config.toml
head_dim = 32
hidden_act = "squared_relu"
norm = "rmsnorm"
positions = "rope"
rope_fraction = 1.0
qk_norm = true
tie_word_embeddings = false
extras = ["local attention windows", "shifted keys", "value embeddings", "hashed n-gram embeddings", "capped logits"]
init = "uniform"
init_std_up = 0.0789
lr_mult_down = 1.5
lr_head = 0.00588
train_tokens = 135300000
Each number is 500 + 50 x the weight over its row's rms, rounded and kept within 0 to 999. Layers, rows and columns count from 0. Numbers have three digits each. The size before them is the row's rms in percent of the matrix's.

# layer 2 attention output (transposed), 96x96, rms 0.209, rows 77-95, columns 64-95
090:464506510508545461421531558458424465488402525513532465474512475548547570525481491518545571451471
103:470428508473562508500584552444490499485498472525488605515600549560571488479499442513606478528520
084:473485467500513483470554460516566405431514553548411491469477463452500535485523518450579500479530
097:570530517489508496520480499518529450484478532432477515613443512466491502628491560460466559507472
085:515462486514521528415507437452487497530470598554548470515375477511461511519560554478575556533508
078:487516427564505502606532459512562442542504584483527505520499548445577465454491508594517552487537
091:486560552503432479446575464427617504476448478533557425492586483481503512508499475397523530544535
096:502502547520525488545476559559532442495574490579517536450493541417477566499474542571474474480493
079:533499418548509494457464563426457567531514420437480470501476482443514444624546461433530489528586
104:458438456582417584467572509520415535420470459507456513501409470479508416519398548493541433565445
084:481478610489536464390492513528494498498468506563578475530441425536469409523493572498517571489496
076:410543367566501478554551476515494467571506549501479447546487480537555474499554483577536522513499
100:517516577479526513462388534561517562541458572431502562544553556519432589547611515494496481489482
086:449514595513457550477471536456452524501513561568536498560464543469517494558506434482349578449434
110:478450522454440503554490451502542515410445478391533487477523455464443484508437479438455514558409
086:445500500463541509505565501566560448591525568523480602547472572562470551510569464496450533513472
097:486498522459436507389436501483498493531508526469524529482490461465429549547588502426466439423400
097:411443450585467535483378432501493513479536471555486530507452455479429493529509568441518507522507
100:439497548444506510444521497520505479598448416416523492597479486444499472536552412548500452493453
# layer 2 attention value, 96x96, rms 0.269, rows 78-95, columns 64-95
113:487411530454515505460523466578505495519466378485568484447525476558475541492545568480475495503445
113:594495546453552520498534510476542441425449511433475488443463476552383435469419523447355521402455
100:461509572548478513432568430518622481623521487498507479489531547561516539509552521449598512453574
093:546508508423356522491505531567550521448460419488511394474501479607505477568525583480504435491468
107:481470429485507535490413564531582468504539375577461434514459446511499581581601461569591545505424
098:399515489458518537567431582524558570520420558558484500534459467497503522546566509535572457363502
110:534514617568524557442487522530452545475488505507570449495506444471412528511488537478571504571587
092:434560544498530532527485485535410459403562410445566510525515410489441549513561464546489587509437
106:523536515408500529514498580576460504478511528503531460575598438546437532477465468531566590529543
109:553436513404470552491438536507522476419504567492549501456533447597507611493440553534527546460494
096:531438574489506583513499510513527521429495461519501475495492444431516515529493483628475553624470
123:473448522543457523555562486467566557431414483550545504457531478537512472484492587449471441385478
101:482471547535516595529533483361544385449501505585450580460561563455446373463455487524458476517577
109:441528436540545545501472544512461513488472445522514547543412472463473446473504438420471394486412
114:517451473545458510497508462441530466629494477479455493537451552538446406504565551476399530433470
102:526477490437519499542554469456476459498424419517567441481484583552549497533464469533416413471577
113:484461537447511538435566477439506494464543410516505530516553480534490494530492534514600544545493
098:508444488470547542450552474490539553476532499503441472426571541518560527522504585516467527500550
# layer 2 MLP up, 384x96, rms 0.248, rows 0-186, columns 64-95
095:521595600505540442420490451495613506516452550429573492451559523521547537517436460531450413477585
101:526494516501471435545532583502360469412382444594554478521444535571451510540451489499594362444459
101:423472536492547505560588485526446479468443482498460557487428558466583428594546595511566444479508
105:502527431586509474466572526565551453511493571421451492577519486639435500506515551510426576479548
111:436444455576540440514408450521495484520495432423524476528462539480523569560481490472519592538443
081:470473469552484438458505511520468438395480516509517508570471557493526453492534537438504429532540
102:551518483461496460546475576489466551499581556471538476429534535501360537470473518466546566518521
100:539478571559465467435564461527493474388448617447535581540529482539479592501403502484462590498567
109:541509511508508491478377415449463590520476448492539466510527515514561579470485532520429540497427
106:528517560484472480486510602538427480467537491605391597565507519553448460520424496521500460523480
112:477411480575480569544442380603547551579496514515518486528566509511500497519505509482501529554524
099:507558448554564474511477535447530527491482470463595422542499520495535463507493535543474481403555
096:495591462488494450530460578515353633512492531538523522480493503488499416560456508469470488585466
093:525556474483441528547548589514504430509583457560432541508482539502551561472444461542472481539526
098:471607633559569450495563393454393474471457392548546553557515519462547587539501492458539506477572
107:485396598536504485567450440505542434484559441530530481408475431565519473470478457459510486517487
080:522508506432550617480496507491453541568482483475554410508581479571449469459520503468596562674496
105:430583532586476439425518482510508551599474437591479540528438498509432502463468617432476454495566
091:522507511496554479527526545487488481491456502498588491461584471631473455562432525500512515443446
090:482468498477456530571522509481506532546464480523544549492529496493378537400576530470515554561512
091:506586529495499462372481458567519429487551439575531415502400516539584479514442540444564432548585
086:426506459535530467462454440572453466492495549484551430520578471481491536561553432545528482554487
087:480517488456450440534543487453390466406374382471576563554534489533491565423534521479454493502562
091:503524566427525370502523419603485452396518477519535522468514539530452442428514470502559417566478
099:520521493520585407493470456470545576466553548461423529434474584574543517483490498481598505558403
114:524524384535542509470537598504482585497493544469549483445431535583437598492468543500608450485487
107:460562536553515429481477474479499457518410456532521445478420579471422514505542481422507478467508
100:472530484564416501420461556492452459553482422577428471498448494537493490552442465441496424453476
100:527500495454438372344475530427436513473389485520497543489532491499507515537474560513479458466465
101:491508515518500429550440527565614517470483520420541434538448568509500550392575485552455495523506
107:433518397472542402573469572550524632496532527397470413455530483466498505490556514507520606481450
101:445470457569555413535504575551489559433549554532440427603559526520493591484522487507523471431443
095:514562523512511499423521447563532461550477471551459435541498545543421438520448474458533515463555
080:503614529424524562515467475489491468542550551546495479434592493526444598467487499545505510538522
098:525447496517481446503417446541458634522447518478412520527510528577469524578483488546521475467418
098:492529550462435472443539513585409544534475484521591428451588538532533524539495416598497620569465
104:537558492480507519518529487445526531430437441490484528549509546607473470425553508569494551547565
102:527534499559481512546577533550538614451478370452470502479508488454571500504525444574502525420475
098:562433553490496537420459455464526442445506596457549429483507458538448521481467439433583489471553
108:568382523524514443558498529480488434595483459400533505549567387485460466467541478587544525483488
098:575534535527490440501451579481519512447409521505569501427526478529401532466494559564505596491496
089:474496452526480426438477498560567613479489563514569546519407501491467433529562488400552457560451
110:518389544438460493504568514513435530440469469495457484437541546518546478460457611460515478522440
104:500463570512391469500489535581567435503499483497484534597455535466515449560596550508514479465473
086:491418491380485573505454500517565516577526536498514477526459529558478510483609505494617464582522
098:539493587516470430445412483529402435489466456565510531575416502526436451499573498566577472499471
107:501518595535551537525550539574461386558450469572516493547494596457445440556528529545558417430528
094:444554491533530549571426452573419484482477496446464534513480565526479497545464534495516483490553
092:516523593493561602476440469439502482601469510413534506410530567610497526521487430510530493472507
082:528459504460503465477489370549438542595474468480391441601436461591547517489547532445547442484510
094:467477572440406485461397482441543438382436563449523497476507514614480487489553484552544481570603
091:504557578469477452522507462525513534500532505462554525510494495532469473480524570440475502496540
092:508457540479499554569564472442630487448513489467608441513499508468573459471515468434487494530428
106:481439504455500480502414513616494517403427441468439525403409522495499528476500476546531460455511
096:499477594469486414456449480513448471526495490459564488586548496505470544489521420439501509523407
106:471515541500393434487510477391501500457472406460508596482439495481587581513521484467515592493518
101:450576504454494470540488401507531571485457482493469483487498495580557613492463544472423491472520
095:492542516516558448514474487505486440573523518499498435544626556461438534549528602546544542463480
102:666407502576531490496425558554516505488443457493568456530521428502483386462546528431482503520528
095:454470615504473580505464464438545521511492457472546539504507585438461525491571519429460428581450
097:534474452566545434525582536494418514481536447546558552474513590483456501417461454474497587558488
109:503606515513538478499454410547482581511584524402416527600451394500460541493549544553514500471514
113:476524430388536407490405530561515433480556455466501465493451496434486509439549470528551492462555
097:625459495540508477396547442510496533508440523432517455568561605521502501459472537583467591416487
101:389569471530490498496485528502583535469502437430500428523563571491550529506518463525473527485499
105:507483482472408433441480481525492632541458582512482491523557557552495489511571622530411511481512
098:368494535479453458447423483568554525569571579532520462511463608492425493478504460487459563357502
100:473513386403441475559520532513494506485586613557559450475547599535447482430512490531565417602499
099:477548472522538462492510556498466545450506463546549538583427457591509416584519550497510572531472
103:488441569506504457516514485535515444542515502496429542540495492384523549454430385466482522460426
115:518423396498500443486508548362506589560495557438475503439482475493616518544433456540499499502563
100:475460576410663535474556435486458522544495517459502490479503609463551551553541586455491436432508
104:534531501464448470588453558491532471447527495403425488515514469519441520600529553489518565542553
098:625433473529415522569454450514428403493392516544425514454531523480533452522476548510538490478561
100:481543558470480482479505568428418429435436472615532471468539577532485488555533440469451445443471
111:529575536490525523475510503552592414462435504374466437461488516515479511459456529455499540506509
092:531511556542401423518515520522454498550542500420474588426501502527435433480515495566533516580515
102:535421515524501427513406500503442515412442481488485492445434475462446562463543538478601474417449
093:508487544510539439427446514495526558454595534497488444533500571518515578548481495495584513555441
106:530506489414526481504478537488546356481512437482541537531482560521489534541518448545557507624507
108:534574501579501509478451557593503488464469526576483555499473529536580507431476533435477489542565
102:449496576492555620535378613464634498487479462498539501544446489591544514412448481512532494526492
098:520462456464391526471482504423553490439561563480451522568569523518592603582581533539516584558468
106:547579556546520544507514514568479435467548494598459613575499596539410463624531472478537514594576
099:509494456543513516398505620486539593579515424429553538477391540525512416499525600496417527527441
105:523589558449516562508518477500480467462400582530486464545528562584503511526523447530528474414495
110:532565568471546494556555551498533503511619457510551495622449446453503450640508570542478567477514
106:538524499479526518413405487415468549533538514475523510564520565539484557580470512537477506561528
102:419495469579466513548528507570551518545422526519502472459473502532479556488486468379390580582431
101:501551508478506571620433515523508496523476452538535491502451526598455510520439389516565551530573
105:439507498486522491497569598509470460419507530487550523437582543511547488380545417500551517476472
102:480451581545520475463538536508475554516530483494566513403462526506539437563536478490457467591564
101:533403579549475564595448473453525524416501570463510508480532577493508490453485479492497565400432
104:519514445538475497548483603496446560435454474510430450435542592534518509490544526489535417508466
109:447469529438488522395513423567535480534483550463488553490548545566469578535490475456528548550401
105:577454456513492450502455542430494517510474479537536531434531527554528482449492424531541416523459
100:475452476342511498514467415548565503478521532518505473537416473574491407500519480523481438440501
097:429529506531498508488459439467486539557521478596481470494523511554491471598628527495433503504516
101:511520660585575524474571472541535515447545497503444490434464510428481475430497527545502534472470
091:499533494513451491506545487580530497486416404540500459521454571496478542472506549445408539479485
094:541419607524543429434450444434504530519465508457465437451543505533421498557367490542511463531438
095:492495539507475439494533504417449480509591410502496502461582536550498494429516517493466542487478
102:572405508569445475451463540511529454549465441392430486553498501457489535449546535498494464561389
102:446467504457513539516408450511574467495496425447466473508383447545444413441504386573542557486434
090:437574528509534561500444573547522616470571532476455421449526469535532465477438537456536482497453
102:530454522549486497502467496408530629400444480425376549455457449603473576441419425573490495528509
100:518553593488457409563444588578457467532508493469468541486504555547533461469553523505455575452518
113:519485469559523464442566527493577495586533605435482538458503496531595563517484490511468522524596
090:546502445517527461530388515520553464472483468482366469499410495479558545460495456524477480465562
092:484504550445470431565532468442494453472545461447508486568472467509496524507462460481502434537476
085:479516412527538529465563457459511402561502429598531432637504479516451446546489595492479512571494
078:510576514506546521503509524440598446444441549498453586476451525456414489440414477440449421424426
082:539458490479464461455510441392485434481448502505517491582516561557454651576473571537488537379610
093:445439508529546520484496475529466526487439520538487477586507574542552518518542500471482489480475
098:524559522490544581462541499476565540468529521535493585604481497536605516427547542606515597504451
102:460498558496407400514623363489610435510493523547448414460486472553550518535535558441518443508608
093:513562413550461466431613495541417493576542539411517395423501562448610487554448450408559457553562
097:532545349532445494489443552526473530534379489504526432505464525523482420486478424611443537527514
100:511516560539531462499529359560421568417536495485494496566481553483479565541541428481520496537442
099:469472515547569533534570535552505558487527574447458476476503548475570486508505540437528482460443
101:517493481444449453514590385540479526532500443590451539535553589479522584499515457577544448454478
099:422513603505441540435515486513557486433447495513575412513520460452490503591523432550574498394453
101:526437505515529578513507435551515496547465458429482562563476551555546556509568415467444467432360
084:483501524468517451563499559522529567485497362500439618484573433429501529479496534520438452526508
098:448433524524468530483523551508498472532506558479546409548481580487496446599544493472608481563427
095:430500537518518586439582525527427571671551564526490571623555575539436408529473606467501443551404
108:418465489557456397467463568561455491602496519532497409518470548513494522508534611500529496376544
090:545590540443472443491460549473480534510487524429564531531437595471499511401467536542424523607601
101:450545491551475435503496453504467349452480478465573451604488464457504431476471513512629541503527
102:473505451489573514558466542636495502467447563392463546527481453517520577475590420444480489495469
093:517500458581382446560485506497570496470620512432465547395511526567459622435583529482530488443461
106:450454525527536491510517639620444495469472494408486466484539557437429479524595466440455459471461
095:535503451558503526468408516472499533603545492503545438409511505460442425443478525449470519553477
103:561567590514517428462529395560457497519465473547573411485473524521525511447489438485492473464490
089:450474437544596467511582549473516479498501469435453434445521545553445566510440537537444488528518
109:624551469482504510538475458453465575426481451401438513499533522449560537499482490507473539533463
105:461467509433527552402574580485523544447464579529429553515598437574598491476536448507536568419521
094:482461457523559514494415477604526493544614404569552508454523531463455559435545481457405473534574
106:468521553459419465447538501530460534515376414422543599572504583505528438467530544502497503576388
103:459478475506419501479463546463467570448532607585453528576513509436430612538642479508510461587513
088:469487503483548543497496522454533516539466484510526463392513571545494464464569457465558408481573
103:489513557620541428467460520559429618470508513561484514472520581528441479553511497551550506541563
097:545456575535516442550502431523490430612439529427478500506492415551443523599542504444424462573487
086:504551560509482528469481522440525549476509434536614489477567555539512544518521400588428428477543
109:510512440558539603426564575526544595440474448525555476450572511496471459448558444495607452502494
116:583485550498476498482497551470481469512601422510554505510471546471440460529496519542538448488534
096:539459465522456461425499460391485513561534502584454490543526648567557517460435517465454457539440
086:548561588483546458427472493582543474536483582562451609461508628547524489482544498483473463483597
099:473462530529508487522518510537486601545372411545440556529481541514546488517440514549532455495447
096:504500426534574377463573504470434391460486520490472500634546544568584462487457453565484525518560
097:579581590508475419565483511532460591511512567518440529434520526536483449504587442464544480562530
104:432501459534533483513485507538435544587584557425513565490502526527473494486507378490529485487529
120:531415464464418485413563544494587537499457466456458484521520519492515449417403587404532513522569
089:498456481462540540482456456463522445495503501448615421461577533470499451451396455636445471478453
104:468493565510400473457508449538530418494551602490447485537459547468497481497502602584468484563462
104:523449565490506424500440482470519565495524634524448541546458551528469528537476528548505525525621
103:499522449477527467455465493568636507467477447449538521493347496463458540468573520433446557540522
101:547491491446533498501583481593647477454470516517532595485548526579489402442549503521497503524553
089:600457447449510522468488559407423538527444479432425483527509400523430557528510458594448533465373
097:497468587481501507431457479503475560549501441451410457455517483515537551579595499478531568462579
110:557558529477519489559492542559575499492529435420580531596488499459511512559452593529472545526495
103:546494569497473419467520497511517543586552494500478443529545542556419529490460533524456384441436
097:563409494447438475524488523501503564550477490529503464512501555525379461505452534490435504419564
097:477488517509499444502458487466490472474427445530427576486531516447571526514417592494613407525502
097:470526576501448387516485556467517519486473537522540469628492568575507505478550574504508450587483
100:554470457497526511518536523440435454513526482477502455507592520511475563510517451566442555535490
111:503470480500504470474514485525492484487510556483492455472483586538453466479462432535562514497499
104:427575489527485425467460552405591522528595495461536388480549531531572503501531502510401476510436
095:501451464488393448516525545559452495573517507537555503524504591445387530497529506501507508455482
089:442492478485483510406441479478572480460579581432573406483503546476476415585523484450498460545535
113:471472466531404437510542554508460440545458504393579491437572590471596529503472543529482509438505
104:503552440459554473453562546555543661482498478439435494561487537593460489527549496451528518441468
106:414481555506404466541472462466554454510513500457489513516521500574442510517538480505511429445463
092:467512524495503461469515488439485458533513531518378561470440479484505451521512567394562448547615
106:491437570463540511436548494445451451421419453430446470486523581499472578498439476516564478506572
098:463509520430533411466580471490421476578540549566439473473464552462495514542464462443488466555452
111:471432473436489404562434500480527441411439445462434490451412407539527488492543436450550508507523
099:432533532606485553498566513420524474583545447499468555530553526506475518519491496522516419564527
086:464566479482505421497487445539448442510419480562538524551505471540514617441587584436516479528542
095:504543470554476408568469572458538473541449480465501402549508541473592553500460589447469480541482
103:487513559477521485544480515528406563553465412458543488463458553463460501606525508587427442426471
096:450507378460449444413522465448472453564460458566510551607409529585528476511460623501483450531561
101:532463490459522431551530544565520471585487545422475455503481535515487582435489512469428491505399
093:453447576442467589592553483445510492508417448430473432460492429525490552538470510512417583526513
109:492526483502547434437369452503560527574504508503562490509452570574470529494469522433441540558519
094:583544601532498421488491514478608507568568500454508568546514530522447596532483571472525435497602
120:555509555626488486453495620490512542534475422571583520580558552492437503570476585477552497467474
# layer 2 MLP down (transposed), 384x96, rms 0.185, rows 0-186, columns 64-95
096:551463455513482546500533529431412469594478496529414526441525445563488469473448427568485397558526
092:454467482484474446463496567466512395464485522523397490441510433550480540440452508399482482485535
099:513512487439507510561561537478421525472463456518499539491503442488491366558494476437573524554393
111:503568547474516439514457448452557484431486451560473482465521498578571457558538576486472577610538
110:438501470471417485510396491454484425477486522524426488485525577434495464502612447486470533440452
098:528471531437492652450447519516559501507501489447508480500552560493421509459549522494562544586485
107:464514412453548475549518532535397500518549497456489479555504509436467527482511497455545412580438
100:592500565474467569536520400431412497573421577544536539499527553504519454592502500550532434484510
107:480357483422579501457528526515444508428454442492527522442481508588493541498547502458509545466467
105:437555495406583542529486525579491523443529513578449545573485471413508422529486468596393510551489
112:534473467536583413546574547506488500499586466492533526560533504478429483510536521531445466478527
107:375350503457475471520576486517581515416515533575484501517456517438464508646464497503550510515533
094:573506449537409546590521440503440499449403550498532480642411507496522487460631535493484544527491
098:467522481479452443544452490482452541515475493518404544355520521534539451576596524579517498482571
094:446475601441488515489621472481553509481520501540520497450574460429572507468494543428466447651547
096:547424521487444534481504468522452550471504608443471481503505547612500437480490453472493516521494
089:571477504476497457520513480440502519480509480500473470467460509483529502543447575472554481412532
103:502514549601512521430587485439599526530535499501448517473489423510480483623567507466548570443466
091:515506499501473468573484480592475543525471517495475535499477611382478552522556519499524468502521
099:487451518475487518519529442580449519538475584482530518542507528542507470451526521527472544361546
095:544527464440482590465534525491506508484448413557531464412466527492523507494433565480483502603476
088:476473482548493401507407582572396528560495398420584486576551532475498604578517537536441511567564
094:421536400533427495518530523489528524511472612518496521531516371490534522482497615434541531420499
097:456509491483626530442500534551474515469620476505507436487469521482508493449525562521455536320535
099:518485520507461399527476434436487533458528573535426541450444552650529476512546507587550462464454
105:486401561506539490482474481443548476483495381509503489437441500507544435549498529457449384473440
101:500468456539474586465556458363494473464584520417527505521478510489455473498550558519522491539496
099:432521488506476452489450508426569550532533488453514503395478532494388512495433538578575526553537
106:528419519426492553568435465491584496509562587531542534546532481487420418505466474464430560452508
104:558444525478436521472488519457589419505455532589497486503502551580437490487333516447586509397505
105:469506510496467521525500547451478550556498426560509555546505478469408535468510454519571427473574
095:509393519478555459496566447432500597529553529495611540507515551540452632468458465555565522489521
095:527508461559501472566494487476422504498469496508486519490391574511435549428524435536450457452600
096:494536390595514377484433496552466510555523457501537562607443594531489487559539530525440488448480
099:445533525547482471395507486620506558460544508477515414535485582497478400531500498378549506503527
092:532546516419420506508477587486520576476534481486496424529535442500578455500501565548448585573545
101:504568566541475464550483488517489555560482425503561544527474569577522546473440559527388547484523
105:501407557450548501488546510502514558470494510514486506578435503511485592437467396494492484476631
102:517395523482516458510524530532562434509527492457430451536557495468380427526601496466434504489510
112:485434517429483440569546546467488563505507450499577497633514448483490451470449440507661429534449
087:466531523377502523505562476506419471526516559461481499567415599490574454537603557435575472501526
092:512464455553409491508489478561548519473536526458545523528505473555488494404495572538435554497523
105:486552445476448533451468506420490598456476543485408456525533520491503530439466707484578508535438
110:493491473522492469566469526455476502578368469452501578480544489537468452573591441542565486534488
083:474574518468446515544523487555441484457495529490456426405455441470479456437449521516474502509530
096:521554471419527604502408529499461564471488510435576433531490535503589473484504499493526467486576
100:480485509361498395520576517467472501427526473456444625579489513582487551458504440516540437540493
098:498448473439533550493425518499370509451484550387419438511543496462512537554490540535487414519493
089:537492451548476529532530431463487543467580557616468479449465517417404416422511488452432442489518
085:550487456505545563489462383531445472527527491512491505486505587548463504414570471423511464579473
102:529547440478537636540548482469491497492456439519477655508427468507518526505562445468524528574510
093:461503494554581521529399430492392432505490581495435472486505528444567426554543544443476533572496
099:405515542437520377553495444493452521536477410531449529499431454477448484540475433573482501390529
103:479585576616455488489474492469414466464546508479529536555502519429514491506491479452579611488566
100:528527539477542350599482440529468453562513551499465503502531483470547557478444466481553545504439
107:496495530395449555546484452478527554459474484505468470530444500495505440476648474520480534451532
099:554501500599576546472478433536540469499455536520478491552544580332528491461469521482518541484490
096:476450493494538439489453476481448454515471479489525401429486414465541518490520511517529579484566
096:495608484517495421534468541466526444416541578454555518628520477454531528518589543446516560466514
087:550532481447477497453582445508502456540526649592490394476490500477450483557542509590468534489520
093:564465460463406530475481407521430451436471513471461412444549479585554525448536446467497476483465
108:529467423559551540497401548506468549550537632508502499475543456466518513456516565502457564551503
117:433588428537492518469503527554510454546587584476463546514450553441562456574414518509548550490501
097:539429561466527415552435491558422502483449505497610397552503520482552470565477500416509423504506
104:556502405517514447506503524436485473469607491508387453498579482471553496492558543445364471534445
097:526468427529483418472424503494434496430476582526436451501589491491413608417435544513547465411478
097:588387483563408539500473513466526477508394477515495495471418433490457470479448466444498481525501
090:430504453429477545525451427413448510443415512541585556558499542557532592533536513558512523518455
099:558495467453558497451581488515460568498584512560427506492506456482492442578460440441462512354514
097:571465442408491448508531458470439609425568455460513474450494574520582389412429455475453458507539
119:477518479484492517534539460513461448440494552556562431578517474562523544554478557508363513617589
099:504407488443501531504617468517438620462495534464555559548481469480538469524523439437635534438458
104:572510539514451622506407502480442542421507503539488434491550501431482493475435582528496510561565
093:558469524514521547495506475524526455505463568549512516392541442519501546456383542476524525476553
104:465453522517509497487516453535613572461523566539599536461468430471454530471576532426517442440478
105:524523535526452500428566480443494478522423538465457447545451521434497509581537462506480488448401
096:442426514461499488498450559562504502514484512519466485515398474452599513514525501494473437487599
103:539457541535383385487563439435496605434533471436530608524530558517568542535452561450550483543510
092:481477550527597494426519443385515530388480575492506476507503476476491552429372448484491487537456
108:455530466411476489535465510418555406488565489553486421556459447411486496543495513453527465557435
111:511570423498534507502557413498559480518492492439409490473463439491496508525391587549553521443480
115:441466505462456433553496457456461448468489465507502460522441482393434547537590546543490461580441
092:519562472469402560511534436523490460533499495505495522471604517580554469455462588426544506479534
110:566464528531479497508513501394439445450548455476488541574556520467405537520534497520471541466491
098:495499457479541494459578452495474478467560473524537544517438463447516552385586467545385515500418
108:453448493438526436479577501551492535456620529403517462508404460539527502490568522437447548524536
101:450522470415541493455499535482500476514543496468484528487483476462511526630580513466458501375389
096:553515547515507510548546445501573478569489475561494407486520461528444513491630384467494447448499
105:478533537625500487578546519526433469558444476483525562497528433557582534486561420412431471464579
100:490484508456545493488492550466454515497508520480613570406496444458509536414507615554376491458443
104:533469478590579580502534534474540505565469517407520487524469481416521431363447579478465545541450
104:502537517424560451554482516480571461562444479601510490516538492547519544546589495495472612494544
098:435526486499567466514530477524482484482377501566498501479507444530517452456482538492476465533491
103:483505491566532523583548576419487414455577600464569481508573470598511551559476407497493605415544
106:528527469409438439495515546533477469481422551524572456605550561509535491483474422518539455489496
107:530503417486617583642557431493478522496474391515506556558566489526497544512459529503490533474475
101:468490451467562492544460447532574443518479484501558552512523588562512448475507543452421559554532
105:557495477464487460522487513466488527492408455523479550411569418435495483525520617520412463497488
103:490434458441448507418452548483465524532531564522498531520547588501563537479538539467461425524517
090:488541565484508556469567439427495528499566510477433477561464547478577521429538484506470512522508
089:490496518540565485472575592380557457488497442564513566423495473460488497497472596445532452479492
098:475455533467525494499440564542465582495566416561527507506515594599514588418498441548579506464476
100:530473617574548415481487542491505478485499461488531520496493508364597515511524509479486532535520
102:523432548523537368486523589566545488540463485526565492533529483509562496514524415406389522500497
095:501537514553564451494492510404553533555416496456407456465511495499496521541543554468528456441508
099:431471541429474310596500486476449470511524476501508516543508517476539520560557484529586499442430
105:527537470532497444568510466528502526433544510482506492425472562436510428513493492501470435480505
104:505538437464451518498568417368524479547602525466412514406598524510499526427495412536444427487522
090:498410469547519388464547541597530566468469486462487464387384459592513495485474436486584527541478
092:470468453525537552528472487435442495561519572552556484514478507471526483579560427486385443469461
091:453432458507500613444498485545484518641545578493497442424489542416511469546468409471492437521497
083:498442492486451470519467513543470603494551401527495485596504463547565523569487575543557565575572
089:502442474498431542562532560522430510453576548448503539530514549562568513533441532496483491534500
096:419534565581471499449437489504546471466453455525448489513557576558550441462446440515510522460519
097:478588506526506494511476413563419459437412529498447428517547437454580489489555478512568538561461
098:509473418466495498545563451524525496487600486560543551550551546432391543483595493405518518519424
088:496418438513446451465490517472497572489485561495481518476536454556491528510571498499556533446536
107:501542424513476573575545510495554479440559531395470546438533457566423510543532446498531552490471
092:514509532391477500543502555477467521491451477464501525442548555522619337527515488524462482551494
101:554464550413499531512515529470483543455467532503538644540393455523395445451567499507481482512503
102:577490488513464482501462471525450490473452523536499507509519454501433557398631536542493490497458
101:468514471463407496437477505482517470502617478467509491514513552505506433435574559491409490377530
101:496530487555583416467493376497469489505538504489519507469512447527443490487510447504588436489415
098:562512489472546483552615511465534494466492630538526548455462455513580421506556550530572456424453
092:546405458481506499457492527529518497479518434510518553604521521506457563517507562514510508461482
091:493462592438485638443478425475469535547455612435557506443515483527508467537520611545418564541547
109:522508495497547542494546464452439543447493581407494452598512424419464506536484534471497503547621
095:492454553479584418551547550519467482475468539501513430524581472416577444480464485429577536481509
094:564462456484584593541534499409463562614552579517611536501467519438457512545519601395450556475503
105:523475439569548551528492512486524549535545500581459538484553560514604461485490522549387528516555
103:438535476502528586481487595587492492519604476495512408388495507481408529448555522465594486531468
105:585483506367498510544499600479467546487493538402433528477511504518419565575421495493527487532561
103:529596539409549420420493509592489492479405451468526473550497526522496554558582440411505496548475
106:428476513578470492466565496403476545470523523524511489460370459539597520477524544527544493533490
097:499474431457552414437525526546472528522492430559468506489483456518402552449443509510558493552440
105:503608469498555524434486420427504444494557438511503569590433487477515564449506574451475536480552
104:503521470547533497523507546575422424478493545474583467447525386502502546371434478501517613502579
094:435497527521606466556537544480543514450510545531521536447580501552548578507531512538556481496483
105:493553506487492439522555475425449405515500462471554514490475474476526521492519514513510536518436
098:412528585504539488466498533430528488567443590449518496379486484493556509552434514497496428535553
090:581525535470509478536499466530472520460550493509528485559493545520470533505557466515534525610519
103:480666490509483432537503419492549511527536595436525521511412529518415454493497554550397544482514
108:521493417513539534538562504532392515476502490459530449497543433541392567540509396487461477504394
099:515484353509544573534437543452454504495504442456526494473459424412481472516514469478442455481473
104:530472527412498421498542474564500542430437500613484527471622526423503536479592524543414557494545
112:534524575475462373456413503461547533507541406518399464576528449499457472438546500502500446509487
109:464514498437514500588478467427541513548525494452517578398459499527466467334434514513568506472566
091:476385498517450588494498462537487485435439502503492489513607488551476459486427492430560510543442
103:469453581455459417562567558548551433511526430545577477587557453487529500484475446562477500524467
106:502496531583547429612572531540559516385450479558542502532545503503498527471533538533479560536474
099:483486454519540563541549506456604488487582504502433474482452523526555485504539479547450467510438
109:562524451531474435506530519486554533435535467378596545465483580433456517510536547492485473486583
112:519561528516493514506438506476488455494454473447491495556553538478491459461488505417453553447513
090:511414538531535500453579453452522538470490509551361501408510459457471405454501543456536548450478
101:509502528603538501525500508551467543432519575602514526506482503507450550518489504525486542503329
104:507470535535403569493478442464490550458455426503473579474556493543437515467478455490460528622496
104:489606478422471439565495473489525425465530512543489512458435477445529420453480535491466529407426
101:504450565407546514515534461471522489469527529667447416540481411495572517367480480518472491485479
100:451522485522478620599583444559472527466570441487533418586543454433467492482437533410430501531529
095:546514537502536587447522494546483520526567538468547532452471520532370524493495449520531578502476
107:479386391569485542456421479518504495453411527562505498439429577635505464559573533511468511461437
101:438412486456394563517402429514542436521456494538467464545563516480483435490479509430568419447502
096:463427422518459509438488502356461468540549521507474469434494572424468438476519498583489392514476
092:501533492505472593511519457515517527467522507489481539489482471555485511518401495429494392501483
096:595469442444506508580491417501531564565535524469451537579589465545504567485522408565466528452538
099:454497550512493595485384505446566500496378550483413480516565397519516544524451579495622494529568
104:521529456531487577530479498589531556511524550534565562481503431562495493549539519448405497456465
109:415561454528445405520432459409561456519517517512569475471491540462426504497477454486525461418453
095:488436446492446489603486504518445520556555490481545388503534536410509438538463558487409538517460
093:523513505568442580557517474572411600538413484549523491540486476461532470440485563601511559498470
115:501472477526415470561573434399509498450518522407495544530425512497468435491551609494557555562480
096:477496616494465549576558389501429566554517534494440431479451460444502530520446507400494567524495
099:478542510412488409451523442455474427544477579507492503487585517531503445519492500556514484599541
088:559443606510525614451513580457513518536482595547502598390485569514501493545474472481465528486534
097:554444532447584618545487458514541464499507491500568498511522504468418555449461370432418474473549
103:606521467465587491548504467499470447573475495580518375522521555503482606378452500522450440495520
104:454521509463467479454550566557507418501447466524443498427539461478474518531468440432467538428398
103:541503432480488439520387417447464546468458479368447484502485507447439483537504511513482452493544
096:478526610459514528523471515556370536596441457615468455559549441608608490585565508495486487522518
104:529558437521463515465484522516507514609513568474488519466547578511548511529477462481569450429578
096:569436438570427505585490511511529449427512529502511506455495451427477548490476596481611500544477
097:473514396465526540418381456505564477516511428514360461435536483514635474545526509413529478491513
098:580493420528500549463564523509455562491471537491506434582497518441515544520600564381499437506512
094:468418448511482618504492546435496505499402539510488530532503504380441568444530492498480471485502
110:503469527517540441507473525505499537496490559461476509477513588624523517460455527490457522478517
099:613463428481455499520498421457591529382471486487467582546503481504527507409492556456507555487527
110:496495459570587560558532436604413508596450480480516580507483435480514477455510532529485492430404